Weights of a small GPT-style language model, trained from scratch on English Wikipedia.
Size: MLP 1536 squared ReLU, vocabulary 7675, 27.7M parameters.
Training: a variant of Muon for these matrices, 303M tokens.
Each number is 128 + 24 x the weight over the matrix's rms, rounded and kept within 0 to 255. Layers, rows and columns count from 0.

# layer 4 MLP down (transposed), 1536x384, rms 0.0736, rows 1382-1408, columns 256-383
[[158 160 157 152 104 148 107 158 105 110 137 109 137  96 160 177 144 129 123 132 116 116 105 100 131  90 133 151 122 143 160 148 133 157 184  99 121 105  77 108 123 142 100 143 101 128 138 106 157 154 112  82 108 143 144 137 140 147 105 115 104 147 118 157  86 113 135 154 102 107 114  96 130 141 178 117 117 136  90 124  54 119 131  80 114  75 185 111 106 135 133 124 106 147 113 102 124 136 165 134  73 112 133 148 146  89 132 179 170 130 166 119 158 140 140 138 115 112 104 120  89 118 156 144  99 109 129  87]
 [145 206 180 137 165  91 146 107  93 143  95 153 175 146 138 107 135 157 149 129 104 134 140 108 105 108 142 160 121 127 120 156 121 106 123 124 165 143 120 132  80 163 114 142 125 174 123 164 153 103 153 148 105 124 153 107 117 140 147 140 110 118 120 129 120 162 106 148 125 107 146 163  80 182 114 137 146 140 136 183 109 107 125 142 123 120 120 197 145 105 145 125 144 142 130 146 114 115 175 116 131 141 128 120 154 151 148 121 103 123 115 131 118 171 109  87 148 138 150 118 122 120 153 110 120 128 145 105]
 [140 126 103 126 134 169 154 151 133 125 132  98 128  79 147 144  93 181 137 137 128 127 127 115 145 139 104 133 120 125 121 185 181 105 124  99  96 133 127 123 125 141 134 144 178 158 159 131 114 125 124  90  90 173  83 168 145 120 119 123  94 123 170 125  99 105  82 106 147 150 147 132 177 103 146 130 134 137 114 103  98 124 148 102 139 121 110 144 143 142 123 128 127 143 133  99 143 119  88 152 147 129 130 105 119 121 170 135 132 106 116 126 153 133 118 142 155 168 153 145 111 105 143 109 118 103 103 147]
 [119 176 153 146 151  76 147  89 138 106 127 111  85 139 153 140 120  95 128 185 129 143 109 116 143 141 170 120 124 127 107 130  90 135  90 115 127 120 169 180 183 115 183 161 228 177 148 189 104 127 115 150 107 136 167 131 114 129 128 157 141 156 154 100 171 139 170 149 129 116 151  72 123 129 157 100 132 108 112 161 170 124 117  60 132  97  97 128 114  73 104 138 114 168 108 135 159 118 145  79 164 146 117 151 123 167 138 107  79 161  86  89 149 169 139 129 128 128 106  99 181 133 139 141 155 105 122 120]
 [186 138 112 112  96 122  98 151 157 125 129 134 138 146 147 129 142 111 132 119 172 149  90 139 102 168 133 110 116 107 131 112 155 122 140 144 138 129 144 136 128 115 141 113 147 145 124 124 154 132 149 176 134 113  93 151 134 150 104 136 114 123 113 157 127 178 121  94 138 121 142 147 134 166 158 177 123 142 139 118 100 130 157 124 109 149 120 102 107 120 117 103 116 147 161 136 146 111 145 100 111 109 162  97 130  89 130  98 120 110 140 142 168 131 125 155 108 123 176  88 110 109 126 129 114 124 114 149]
 [117 130 162 122 123 139 118  92 140 135 104 139 140 157 113 134  80 126 139 116 128 120  99 125 180 154 139 131 104 138 161  90 127 151  73  93 146 174 128 106 130 137 141 128 131 130 154 119 109 146 116 107 138 132 110 125 129 142 132 168 100 143 103 140 136 144 163 124 132 174  77 134 183  94 123 162 129 151 119 175 126 170 131 116 140  92 128 114 172 110 117 135 166 149 106  73 129 149 101 138  96 129  91 155 128 106 108 122 135 121 130 144 103 133 125  92 155  95 124 147 112 130 109  95 114 116 148 124]
 [ 97 130 127 131 122 132 110 112 148 107 130 176 110 163 164 153  98  99 133 137 113  81 142 142 140 161 128 121 143 127 119 171 130 164 118  98 133  85 187 109 111 169 107 156 198 160 114 110 136 147 137 110 111 101 154 113 123 129 164 142 157  91 167 181 161 107 139 127 129 119 149 118 101  89 122 125 122 128 108 156 115 116 146 114 118 109 144 177 130 103 129  99 147 100 103 139 118  99 159  81 138 133  97 115 122 106 100 100 110 106 150 112 124 146 171 123  72 115 161 110 126 111 111 146  98 185 139 138]
 [ 99 134 108  91 105 123  98 105 123 115 159 104 114 136 134 139 148 112 140 127 135 148 121  96 120 131 137 128 107 132 147 126 141 129 131 132 135 130 125 158 141 121 153  94 135 128  95 151 113 133  81 158 113 120 110 125 125 122 123 128 114 121 145 118 142 153 128 165 149 122 121 152 167 102 149 151 132 126 142 153  87 122 133 129 100 106 152  88 117 135 124 124 106 126 116  86 119 140 109 125 100 149 118  71 131 123 120 127 138 134 154 117 142 141 127 127 132 130 163  86 156 135 109 157 142 103 158 115]
 [118 150 139 140 120 153 103 111 105 140 158 117 130 150 118 117 134 132  92 162 100 200 134  85  90 107 114 140 149 109 142 169 114 131 120 147 115 178 110 148 137 150 175 143 116 131 137 153 119 136 160 112  93 122 132 147 162 128 128  94 122 135 146 140  89 186 107 126 163 115  97 129  81 140 150  86 110 120  80 128 126 144 143 174 156 118 124 114 118 122 142 136 114 134 119 123 115 124 150 143 135 113 128 160 131  96 128 118  97 130 162 122 105 151  99 132 128 188  89 193 108 104 113 150 118  62 116 152]
 [133 125 110 117  96 134 143 148 121  89 130 156 116 166 112 116 107  99 111 103 138 112 158 115 136 102 134 165 170 128  82 123 116 112 123 102 108 140 117 123  96 163 130 135 145 129 124 138 131 147 135 161 124  82 151  97 134 157 141 120 111 125 102 130 130 124 146  90  67 134  90 166 123 124 130 181 158 165 114 179 117 116 135 147 175 104 111 123 147 112 140 121 130 134 137 115 140 136 102 125 108 100 155 127 108  93 108  84 132 115 126 116 113 143 151  82 122 116  93 117 134 105 158 119 128  97 127 119]
 [129 131 149 135 133 147 108 125 107 143 146 133 159 131 114  86 155 163 147 142 165 137 139  83 118 128 108 131 134 155 106 145 115 146 113 128 113 146 125  96  63 148 151  90 111  89 146 144 107 150 132 123 154 143 145 121 142 141 119 130 110 135  62 168 116 134 112 125 193 163 149 186 125 146 123 115 112 156 136 119 133 145  91 142 127 110 184 148 118 120 124 102 111 124 137 119 116 147 154 118 104  96 112 127 156 121 114 143 141 109 119 136  99 124 122 132 104  91 134 157 114 136 153  87  96 156 111 109]
 [103  63 164  96 102 149 123 156 149 132 140 102 120 141 143 116 140 137 153 133 144 144 122 140 142 127  95 104  99 129 162 144 130 120 114 136 133 135  73 160 167 172 142 141 155 100 152 144 140 132 108  79 142 105 114 126  97 147 130 130 129 135 104 145 184 127 149 108 126 140 141 164 134 125 122 169 130  92 159 107 121 126 109 104 134 123 163 119 158 127 117 176 117 164 134 171 119 160 145 150 102 131 155 161  87 134 140  90 165  91 132 147 144 114 120 139 121 108 153 116 146 106 112 129 122 113 122 123]
 [145 160 114 136 156 120 134 130 124 154  86 136 116 142 103 120 145 140 120 113 145 146 107 139 146 133 155 120 144 125 121 123 114  83 101 133 143 140 144 128 123 102 132 127 124 128 153 138 154 124 129  88 110 122 123  86 113 108  93 101 114 109 127 124 150  92 166  49 143 157 120 109 129 107 101 118  90 185 102 110 182 138 173 138 131 108 155 123 133 124 117 149 165 101 132 101 116 134 133 118 147 138 117 163 140 145 148 139 106 138 124 102 130 104 129 138 116  87  52  90 118  96 107 127 155 126 148 152]
 [180  99 123 111  93 160 141 155 131 103 100 124 175 183 102 120 154 131 135 102 118 144  95 141  87 129 140 156 116 104 178 117 131 130 113 120 106 117  94 173 119 120 138 148 104 154 153 121 140 113 124 105 130 116 134 102  97 147 119 112 124 157 181 135 154 135 132 108 124 130 141 129 130 136 138 147 150 145 146 102 120 150 126  92  86 139 123 131 158 118 130 116 129 105 130 135 143 132 142 163 108 143 160 183  86 137 103  87 169 151 157 184 121 131 124 115  96  76 129 122 111 123 119 162 194 104 133 154]
 [128 148 144 127 119 119 157 164 127 115  88 117 129 138 118 166 158 114 145 144 140  81 135 128  95  94 127 154 154 118 131 154 145 145 119 119 129 141  93 127 118 110 127 121 120 144 100 123 118 102 104 165 126 132 176 125 123 130 109 131 146 125 117 122 142 157 140 148 138  96 122  98 147 138 169 106  77 102 121 133 136 104 151 123 156 133 104 120 157 120 148 119 159 128 104 123 149 141 103 101 112  70 121 129 130 106 174 131 101 110 167  80 129 137 105 108 136  99 119 173 153 126 195 151 159 150 170 131]
 [174 153  98 139  92 131 124  84 135 114 147 143  83 131 100 151 151 146 136 130 107 120 156 103 145 130 100 113 164 130 185 123 122 123  71 112 163  76  99 159 111 136 130 158 148 155 142 168 145 118 133 140 132 161 137 159 123 138 114 136 115 174 124 111  93  96  95 152 111 126  97 135 133 115  89 161 110 131 144 121  99 142 121 140 131 129 113 105 120 133 127 123 147 160 104 125 155 132  98 115 142 141 104  97 139 110 126 128 154 133 155 132 127  87 169  84 112 134 126 129 129 172 123 106 156 135 112  98]
 [160 102 142  64 114 130 148 152 146 132 163 141 127 157  82 115 186 116 142 191 147 106 116 138 112  98 112  93 157 138  96 102 145 145 128 126 110 137  90  87 116 136 100 124 171 117 154 160 123 143  99 142 109  95 143 128 105 122 109 113 102 108 132  53 142 132 112 166 131 126 140  86 138 118  94 173 100 151 131 123  88 143 156 120 142 165 100 108 114  87  65 117 120 113  74 168 105  95 155 123 139 104 125 136 112 105 100 175 125 129 149 141 159 114 101 160  66 113 137 147 113  88 152  94 123 147 142 148]
 [ 95 129 119 111 119 140 155 163 153  86 112  85 124 100 107 163 139 123  82 120 142 135  89 129 171 111 132 102 131 155 130 144 150 142 170  79 116 137 158 130 124 108 152  52  96 162 112 121 100 133 123 106 119 139 122  94 138 122  86 145 119 129 121 124 122 152 120 150  84 118 113 151 127 109 141 127 105 104 174 113 101 108 143 137 108 116 101  98 133 154 106 148 145 104  90 136 138 146 119 124 154  96 102 104 143 115 145 155 118 136 161 104 155 126 133 139 101 110 167 108 113 135 169 156 133 124 135 156]
 [151 106 112 129 102 103 149 136 171 109 134 174  71 102 129 116 108 145 147  98 141 147 151 146 102 143 130 113 125  98 168 100 116  97 104 127 125 118  91 137  97 119 136  78 135 105  85 147 147  90 169  78 167 115 120 164  97 170 153 100 127 138 115 104 138  93 154 131 105 121 104 128 114 122 118 138 124 115 129 146 122 120 164  65 153 140 146  84 160 100 158 151 144 125  93 136 108 143 165 145 112 120 104 126 138 111 135 114 168 108 157  95 119 124 141  96 172 149 163 131 122 106 141 144 175 107 127 175]
 [162 122 120 136 101 111 144 119 115 162 138  90 177 133 112 132  76 128 176 151 146 129 121 151 173 121 192 113 138 147 139 122 158  87 124 129 127 129  69 117 132 114 108 124 166 160 111 178 129 167  96 147 161 168 130  95  79 103 130 101 132 129  54  86 125 142 113 150  95 122 138 130 203 130 136 128 159 108  86 112  76 150 168 166 128  93 136 115 145 127 127 105 118 129 133 107  98 137 149 100 127 110 153  95 127 132 127 195 123 125 146 140 125 125  95 192 140 155 156 133 140 105 117 145 174 152  81 113]
 [101 123 120  87 166 123  50  96 130 127 113 134  95 118 123 132 171 106 116 135 134 106 108 166 129 164  83 193 176  93 141 119 116 143 127  19 167 151 143 124 163 152 109 122 144 112 155 106 121 124 165 146 161 122  82 160 143 106 131 111 131 111 174 169 153 113 140 113 174  99 114 150 134 146 101 123 185 155 142 139 101 144 121 114 120 146 102 119 155 100 127 141 190 126 117 165 142 137 128 131 127 142 123 115 111 133 123 131 114 157 129 155 111 149 132 143 136 143 121 130 131 142 119 126 180 146 125 159]
 [148 179 127 121 137 146 157 162  88 173 118 123 146 138 130 130 116 158 163 133 103 118 121 104 110 153 120 135 127 118 107 101 132 116 112 169 126 101 168 130 138 159 124 125  98 132 129 100 158 106 123 135  94 133 132 157 151 128 112 124 143 156 155 156 145 169  98 128 135 181 118 150 151 128 143 113 134 144 100 104 107 142 135 107 100 163 119 135 109 148  94  96 123 114 132  94 128  79 112 150 129 118 175 127 153  72 111 111 110 120 124 135 153 165 154 101  98 124 118 107  89 124 126 135 109 148 170 140]
 [121 120 146 142 163 134 134 133  97 141 165 131 131  70 119 131 124 151 121  81 163 115 116 136 136 114 101 130 119 174 141 117  93 120 117 178 170 160 113 149 131 108 124 118 121 147 116  69 141 137 147 112 110 130 106 123 155 113 162 116 122 162 169 125 118 148 117  94 148 150 139 157 110 101 128 110 127 102 138 122  99 137 130 132 117 138 144 119 133 151 112 120 135  89 146 116 142 120  92  93 132 103 149 100 164 141 102 116 128 121 102 110 141 139 130 148 145 133 127 118 112 110 117 116 118 134 185  97]
 [137  88 157 114 135 113 127 150 126 129 129  64  76 132 122 111 153 113 151  61 122 102 140 101 156 162 116 109 102 156 132 133  90 105  75 152  97 150 119 187 135 150 136  99 189  96 139 146 117 122 130  62 131 151  79 126 123 125 120 134  98 154 143 127 121 143 117 159  94 135 151 116 109 149 113  98 181 166  80 118 152  89 135 106  99 120  86 140 139 149 138 152  98 141 138 117 115 128 123 152 125 120 100 127 131 143 106 115 143 126 126 139 102 180 106 139 157 108 120  85 175 201 139 105 114 153 117 131]
 [127 123 121 102 126 125 136 159 128 161 146 128 222 148 125 107  68 118 170 160 134 121 122  96 102 166 108 129 121 114 111 160 156 105 104 122  81 113 120 163  94 114  96 115 121  91 128 147 140 129  76 181 116 158 114 170 110 112 139 133 134 129 133 164 120 141 127 143 123 128 152 153 125 148  79 137 134 100 115 125 124  90 158 103 141 137 107 131 147 145 129 124 128 113 114 163 149 167 127 157  98 150 166 150 162 192 138 171 118 133 144 132 119 136 140 130 108 114  89 136 144 147 133 145 130 135  99 101]
 [125 155 138 104  86  99 142  91 130 126  98 128  81 107 101 159 177 110  86 115 161 103 153 137 103 130 144 125 173 139 147  99 168 118 170 102 119  79 119  96  98 140 143 123 153 172  86 140 156 167 132 145 137 125 158 165 166  99 120 121  87 103  82 152 117 160 129 140 137 151 159 143 176 132 124 143 117 103 134 159 167 144 137 124 116 153 149 111 138 138 112 149 126 154 149 126 159 144 169 169 132 132 107  97 113 132 180 106  98 133 107 117 132 121 125  96  74 135 155 141 117 144 153 137 102 129 124 154]
 [110 128 116 160 144 128 149 125 105 130 149  89 143 163 159 171 132 130 126 160  89 131 142 103 132 183 115 151 124 124  92 104 119 110 140 149 138 120 158 145 146 143 170 105 124 116 159 116 115  99 128 151 142 151 136 103 136 146 151 114  68 151 136 105 114 135 119 125 156 140 145 133 158 175 141 125 120 115  93 112 108 126 167 131 108 114 132 120  98  93 131 110  90 137 106 124 118 115 130 119  71 161 111 132 109 100 113 143 103  77 154 142 143 196  87 110 104 160 144  99 117 141 114 128 126 130 157 114]]
# layer 4 MLP up, 1536x384, rms 0.147, rows 1383-1409, columns 256-383
[[133 116 161 109 122 153 140 137 171 117 149 119 141 105 164 104 168 129 103 131 146 138 146 124 130 113 108 121 117 122 143 111  97  48  96 102 148 117 149 128 151 149 122 113 161 102 140 117 115 156 149 150 102 106  92 154 126 163 181 112 115 137 170 153 111 130 156 102  99 153 154  91 131 172 175 151 114 116 152 160 121 107  88  98 108 110 152 154 158 165 137 110 147 129 146 119 102 103 128 128 134 140 147 114  99  80 127 128 159  98 118  90 121 123  89 168 122 164 147 139 144 102 152 131 130 119  87 173]
 [128 116 125 136 151 153 129 103 141  83 117 135 131 118 144 132 104 135 146  97 129 102 113 122 140 115 116 135 120 143 132 118 149 154 111 153 107 138 105 125  93 132 134 153 117 128 146 190  98 133 115 123 155 109 126 122 109 125 158 146 142 116 135 155 130 116 136 119 142 118  96 148 135  98 145  89  94 169 127 145 127 135 137 118 166 144 119 129 116 100  83 139 140 124  93 163 146 147 106 153 144 126  81 112  86 122  94 151 151 100 160 125 106 142 133 118 117 112 139  81 117 117 103 108 133  92 150 138]
 [121 164 122 158 139 115 129 143 133 108 138 129 124 164 139 125 127 135 105 189 119 168 125 134 137 118 138  99 160 134 147 117  95 100 105 102 106  93  89 108 137  81 108 168 134 102  96 145 134 127  84 164 157 169 107 127 143  65 115 132 137  92 178 137 132 165  81 184 144  60 113  90 128 136 107 115 142 123  89 112 181  88 179 168  94  99 108 153  71 150 120 102 121 101 131 125  97 151 128 105 143 160 149  74 168 147  94 127 170 144 151 101  88  96 101 154  96  97 100 141 155 181 110 184 141 174 174 111]
 [ 93 106 157 144 126 120 122 126 113 133 151 110 152 136 141 114 105 153 118 168 106  84 120 118 142 104 127 122 101 132  85 119 126 111  94 105 137  79 120 149 155 129 115 129 139 158 150 128  95 173 106 117 129 145 119 116 127 144 134 137 138 123 127  92 148 136 112 153  86 100  94 126 109 116 136 107  96  90 101 146 148 146 137 154 181 100 105 158 155 101 124 129 164  98 129 153 160 121 125 123 117 105 139  96 119 182 103 167 117 120 149  83 111 152 133 120 137 124 112  94 125 113 133 113 127 132 121 142]
 [146 124  83 112 133 107 119 153 156 105 122 113 144 127  82  93 125 139 118 116 117 147 114 112 134 102 119 140 127 123 140 149 120  90 113 107 119 143 169 166 122 126 130 127 125 132 138 110 111 132  83 141 140 118 110 127 118  87  87 117 129 122 150 138 143  62 104 136 169 102 147 120 127 160 116 154 156 120  80 147 109 123 139 144 110 107 142 136 168 107 163 139 115 127 143 121 159 111 107 156 123 139 171 107 155 130 126 122  92 147  92 110 147 122 118 102 129 149 125 118 139 127 133 114 118 118 163 129]
 [172 145 146 124 110 165 120 118 131 126 129 106 143 110 120 144 152 149  91 124  90 149 147 145  77 178 129 140 117 119 112 135 138 122 130 129 146 119 123 115 120 103 124 107 104 124 100 114 119 130 106 139 152 127 123 130 119 117 104 150 147  77  83 138 120 114 139 166 115 148 102 118 167 125 135 126 127 127 121 130 134 106 115  99 116 111 107 148 125 117 132 144 134 119 140 145 158 119 115 127 142 145 102 142 167  94 150 131 106 134 149 155 125 133 111 144 172  98 150 111 151 115 120  88 147 119 137 125]
 [139 151 127 163 152  95 126 136 137 134 141 127 116 153 125  79 111 115 154 127 118 120 123 148 141 128 102 109 129 102 145 161 124  87 118 132 136 126 109 116 131 120 129 103 119 129 139 134 148 117 123 152 131 114  85 124  94 110 165 103 137 126 116 135 144 113  98 141 117 118 119 122  67 107 100 107 123 125 106 128 153 129 130  75 202 128 162 124 124 119 173 135 152 141 133 140 144 118 128 130 146 141 150 152 138 125 102 150 125 108 134 122 134 136 154 122 152  89 112 149 135 121  87 106 105 144 122 152]
 [ 84  88 138 152  93 125 121 158 122  86 123 111 157 126 167 134 132 174 151 118 117  92 137  85 135 140 108 135 117 169 121 131  97 129 120 133 161 151 153 136 159 156 113 137 115 130 161  96 123 182 151 129 136 136 128 111 141 103  75 121 164 122 146 116 119  91 142 168 127 139 158 156  97 109 131 103 126  98 156 139 104 137 129 161 106 129 111  98 158 136 116  82 134 147 149 131 123 117 121 131  90 152 159 125  77 133 117 138 136 120  76 146 136 124 102 122 165 159 108 168 100 106  92 133 139 130  98  97]
 [136 131 152 131  71 136 115 102 132 145 112 128 131 133 116 137 155 116 138 117 123  90 119 131 121 131 181 150 135 121 103 129 148 101 137 142 126 121 118 137 110  94 134 121 160 141 183 123 134 116 143 153 141 154 105 121 160 115 134 140 116 111 153  88  98 132 143 113 144 104 123 172 127 130 106  98 112 123 104 129 162  87 113 111 101 109  98 109  89 123 137 129 101 148 154 144 118 157 122 105 109 110 154 120 123  85 164 134 126  92  79 158 115  97 109 107 124 159 100  98 122 112 166  92 104 104 115 118]
 [179  74 113 163 162 106 136 135 113  83  90 138 118 133  91  85 121  89 122 121 149 117 145 131 139 147 127 133 145 157 107 158 116 148 131 171 105  99 140 105 141 134 175 121 159 140 119 139 135 127 153 161 125 130  92 172 105 170  79 144 123 134 105 137  97 113 118 129 145  85 179 130 131 120 133 133 133 158 134 124 108  74 121 148 120 111 129 139 143 113  96  94  89 138 134 131 134 119 163  86 126 136 124 126  76 145 124 138 119 132 111 101 154 111 102 121 116 121 134 162 137 114 160 132 120 160 162 146]
 [113  79 135  96 158 128  72 107 121 121  91 154 145 102  88 129 119 119 128 129 168 119 116 168  99 151 132 110 126 134 104 150 113 132 133 153  97 103 144 160 122 104 108  79 113  97 103 146 124 117 163 166 121 123 128  68 100 128  87 151  97  84 105 114 126 117 139 133  95 133  96 140 145 128 103 139 152 122  96 128 128 134 124 119  97 117 134 160 166 131 108 122 143 138 112 115  83 131 152  61 121  73 102  94 132 134 111 162 140 181 142  98 158 102  90 139  92 153 140 118 146 110  98  36 167 135 127 106]
 [150 106 101 126 151 107 111 160 115 164  98 147  68 115 147 165 127 140 126 107 100 156  97 147 125 131  88 106 105 127 145 139 127 133 120 167 127 119 149  96 111 157 100 124  91 115 126 108 143 166 174 150  96 108 127 114 124 141 130 107 151 171  91  98 139  85 118 112  67 116 112 127 118 102  88  93 148 134 116 134 175 161 175 128 139 109 164 119 113 163 137 113 119 139 128 123 118 107 113 173 131 151 144 150 115 140 120 103 153 120 144 115 137  91 152 128 129  90 132 171 125  73  99 144 138 148 141 191]
 [102 140 120  98 103 154 140 127 128 145 144  99 146 120 109 157 153 175 135 161 144 143 126 145 179 125 168 101 126 162 117 163 158 134 101 116  84  94 136 175 132 131 155 133 103  81 173 190 130 162 177 130 124 142 137 143 139 155 102 114 121 126 170 122 151 144 113 138 108 146 118 145 112 161 128 130 125 101  96  95 109 102 144 186 165 165 112 139 126 161 115 150 137 130  79 102 165  65 130 192  76 135 114 109 131 141 104 166 108 148 154 120  97 125  95 118 190 164 105  95 142 142 152  72 133 141 114 140]
 [106 106 191 102 115  42 113 126 153 107 117  83 147  97 129 106 164 150 141 105 172  99 144 108 141 157 133 133 137 164 108 132  62 115 102 130 115  69 117 109 117 172 112 131 172  87 105 121 103 119 118 191 136 138  70 114 188 122 113 150 116 126 136 136  87 118 146 144 145 106 178 109 139  96 117  91  80  83 133 105 154 141 173 135 131 147 127 147 107 118 106 136 115 115 123 141 148 137 103  94 103 108 126 134 165 165 111 172 133 102 120 137 140  82 125 111 113 104 149 157  68 172  80 120 164 129 131 140]
 [146 130 103 117 136 145  82 124 149 161 122  97 131 118 142 200 141 142 112 101 107 197 141 110 135 121  99 168 140 140  84 104 111 118  99 121 165 140 122 137 121 138 129 113 109 163 121 152 150 178 152 149 146 116 134 101 130 133  80 136 128 138 143  86 178  88 112  92 107 154 132 129 123 117 175 103 137 148 131 134 136 102 152 137 146 119 111 162 119 112  91 152 139 145 137 137 125 177 143 140 107 122 114 132 118 155 183 127 118 146  91 116 148 146 129 178 102 115  92  88 177 128 106 212 166  85 119 119]
 [144 110 123 125 129 159 124 126 147 141 111 120 135 143 122 183  65 121 132 104 162  97 114 100 105 159 101 123 118 156 130  88 141 134 112 141 132 148 140 116 111 128 117 125 100 110  92 160 162 150 148 121  67 155 117 120 142 121 158  57 109 135 140 151 130  95 138  98  94  86 113 129 109 129 141  73 114 159 125 114 139 129 143 138 106 116 159 102 104 150  95 121 122 116 139  99 104 191  92 134 103 108  96 111 135 102  71 143 120 119 126 112 161 111 132 104 132  95 139 119 134 126 127 104 120 133 137 144]
 [169 118 136 141 125 148 136 122 106  87 146 117 143 107 137 149 106 154 110 128 151 135 120 126 105 133 107 136 124  87  95 142 128 108 109 107  65 132 118 107 125 130 110 120 113 122 146 161 152 150 112 107  95 144 171 119  92 133 110 137 142  87 120 102 113 118 119 128 152 122 132  98 125 137 111 109 126 159 125 169 142 118 135 141 167 104 153 169 106 119 119 119 117  93 155 143 122 109 110  88 112 139 131  97 152 141 130 153 107 188 153 145  73 125 131  82 164 122 128 106 153 120 129 131  87 145  99 120]
 [111 153 118 123 116 148 142 160 131 131 136 155 105 127 109 129 109 176 140 169  98  90 136 103 135 181 158 162  99 124 130  90 143 117 146 120 135  75 100 111 130  93 151 134 148 131 119  75 179 133 131 151 123 144 148 103 126 145 130 139  80 118 134 108 125 136 142 176 116 164 109 116 152 105 101  98  48 119 140 109 135 158 121 140 180  85 179 150 124  98 157 138 144 103 136 132 116 130 108 152  64 130 135 126 111 162 140 134 112 140 131 120 113 101 129 123 135 109 128 107  95 163 117 156  93 120  87 112]
 [156  85  63 109 121 156  98  87 116 102 145 154  91  84 136 103  89 175 132 117 160 153 111 172 159 125 136 158 109  96 125 121 134 155 110 157 139 132 121 101 102 129 121 160 109 129  87 138 130 151 120 153 151 125 136 125 161 105  54 127 117 188 103 131 139 135 102  96 124  73 113 139  78 106 111  93 110 129  93 101 144 124 108 134  92 104 122 174 142 169 112 155  89 119 107 120 125 139 167 133 104 122 113 133 170 109  88 114 126 102 131 123 135 166 146 171 140 145 133 152 148 122 111 116 116 114 140 139]
 [135 120 129 132 159 141 131 122 128 120 147 162 152  93 157 128 141 162 119 147 149 164 114 133 150 137 125 142 175 138 141 167 110 108 107 131 106 146 117  98 150 109 101 121 130 144 134 154 133 165 153 123 119 105  88 144 150 101 163 176 163 117 122 131 154 129 139 114 124 145 143 124  68 171 149 129 136 122 135 172 114 115 147 143 139 124 134 142 142  98 162 132 125 111 141 149 157  81 112 133 121  95  87  74 169 184 121 136 141 186 127 123 107 124 112 127 166 104 163 107 127 165 109 111 158 137 123 124]
 [ 91 128 138 140 126 141 132 142 136 136 130 128 147  99  99  96 131 113 158 155 192  87 160 147 128 128 149  69 161 130 131 153 121 120 115 135 141  95  92 128 150 133 138 124 148 140 135 127  54 170 116 119 127 160  89  91 119 133 120 146 100 132 150 133 120 156 105 134 128 152 100 152 134  72 111 163  88 122 181 135 140 151 132 142 148 107 102 118 122 111 118 123  70 138 120 145 128 167 139  64 163 144 110 139 119 141 101 100 113 139 145 161 151 143  59 117 120 128 133 115 122 121 121 146 124 117 112 120]
 [120 115 138 116 105 142 126 128 134 137 151 119 151 154 163 140 117 126 111 124 134  86  93 145 131 159 146 134 143 157 123 112 161  67 100 131 147 141 117 165 117 107 120 113 127 124  67 112 146 128 159 137 113 100 115 121 106 162  82 185 131 134  98 143 157 150 121 131  91 132 141  95 116  71 127 154  64 131 149 131 107 125  99 105 152 114 164 157 111 136  92 172 113 130 139  94 160 140 116  99 128  83 113 104 103 153 112  59 100 133 175 106 136 111 156 130 136 132 158  91 181 130 162  99  94 118 157 142]
 [169  87 151 141 101 159 142 144 156 111 147 130 142 143 136 138  80 159  99 115  97 105 145 130 137 140 140 165 127 125 147  94 119  83 165  75 127  88 138 158 130 113 130 179 115 146 156 119 153 142 100 119 145 156 147 125 129  49 142 104 140 139 110 144  80 131 104 142 121 113 148  75 120 135 146 116 156  99 201 116 107 143 119 118 108 144 154 139 117 159 153 149 137  95 161 139  89 134 150 101 150  98 101 168 137  70 141 156 124 119 167 182 105 111 126 136  74 153 100 138 139 123 112 131  86 125 112 128]
 [152  87 123  93 142 135 135 117 130 124 123 142 151 124  93 131 111 104 134 122 107 158 104 130 133 138 134 134 135 159 137 134 124 113  93 129 127 147 129 122 162 165 205  99 131 148  81 108 157 118 108 171 106 132 137  87 108 126 130 117  81  84 121  87 132 136 158 102 121 110 148 118 121  86 101 105 139 111 122 133 127  93 150 135 149 137 162 161 117 123 121 103  84 189 182  98 113 147 152 129 101 126  88 140 116  93 125 106 178 122 120 145  93 142 107 125 142 128 108 101 182 121  87 121 167 136 146 137]
 [134 119  89 117 161  94  89 133 144 102 149 108 119 110 129 113 102 113 159 137 143 139 147 103  90 144 139  99 116 108 100 129 140 114 184  88 104 106 131 138 107 120 122 145  90 150 142 138  85 128 122 129 120 158  73 120 127 139 146 139 144 177  71 120 149 144 137 150 121 101  94 127 106 142 127 145 137 109 133 152 125 131 106  82 144 126 111 111 121 124 102 126 114 145 131 137  98 107  99 170  97 104 137 122 130  88 107 126 155 112 169 150 108 172  83 136  94 143 125 133 161 145 108 140 170 177 137 162]
 [134 125 173 116 135 127 126 128 144 102 129 105 173 102 142 109 105 145 168 104 136 101 127 138 163 166  90 107 139 133 113 108 162 135 127 143 134 148 118 127 157 158 129  93 171 152 133 146 111 119  88 154 104 129 154 111 105 153 110 176  94 112  83 174 135  86 117 188 142 105  66 159 140 183 115 170 107 116 143 122 104 186  78 114 111 113 142 131 108 127 112 116 129 121 167 129 143 108 141 112 123 146 142 147  81  75  95 101 131 119 138 148 144 130 155 153 107 133 161 107 160 138 133 101 128 147  74 145]
 [130 135 107 126 160 128 114 148 120 149  76 159 130 137 117  85 108 155 151 113 116 147 124 117  99 126 180 108 134 135  89 123  93  98 124 108 101 118 114 130 112 161 140 101 115 135 141 113  94 128 158 110 110 138 135 124 189 119 149 118 111 124  95 122 182 114 137 127 167  94 120 135 119 139 113 119 124 145 132 130 127  62 168 153  83  99 145 118 116 141 135 137 147 123 129 140 132 107 151 126 123  97 121 181 142  90 148 154 161 140 124 132 130 150 159  97  90 141 130 107 131 130 126 124 112 112 146 135]]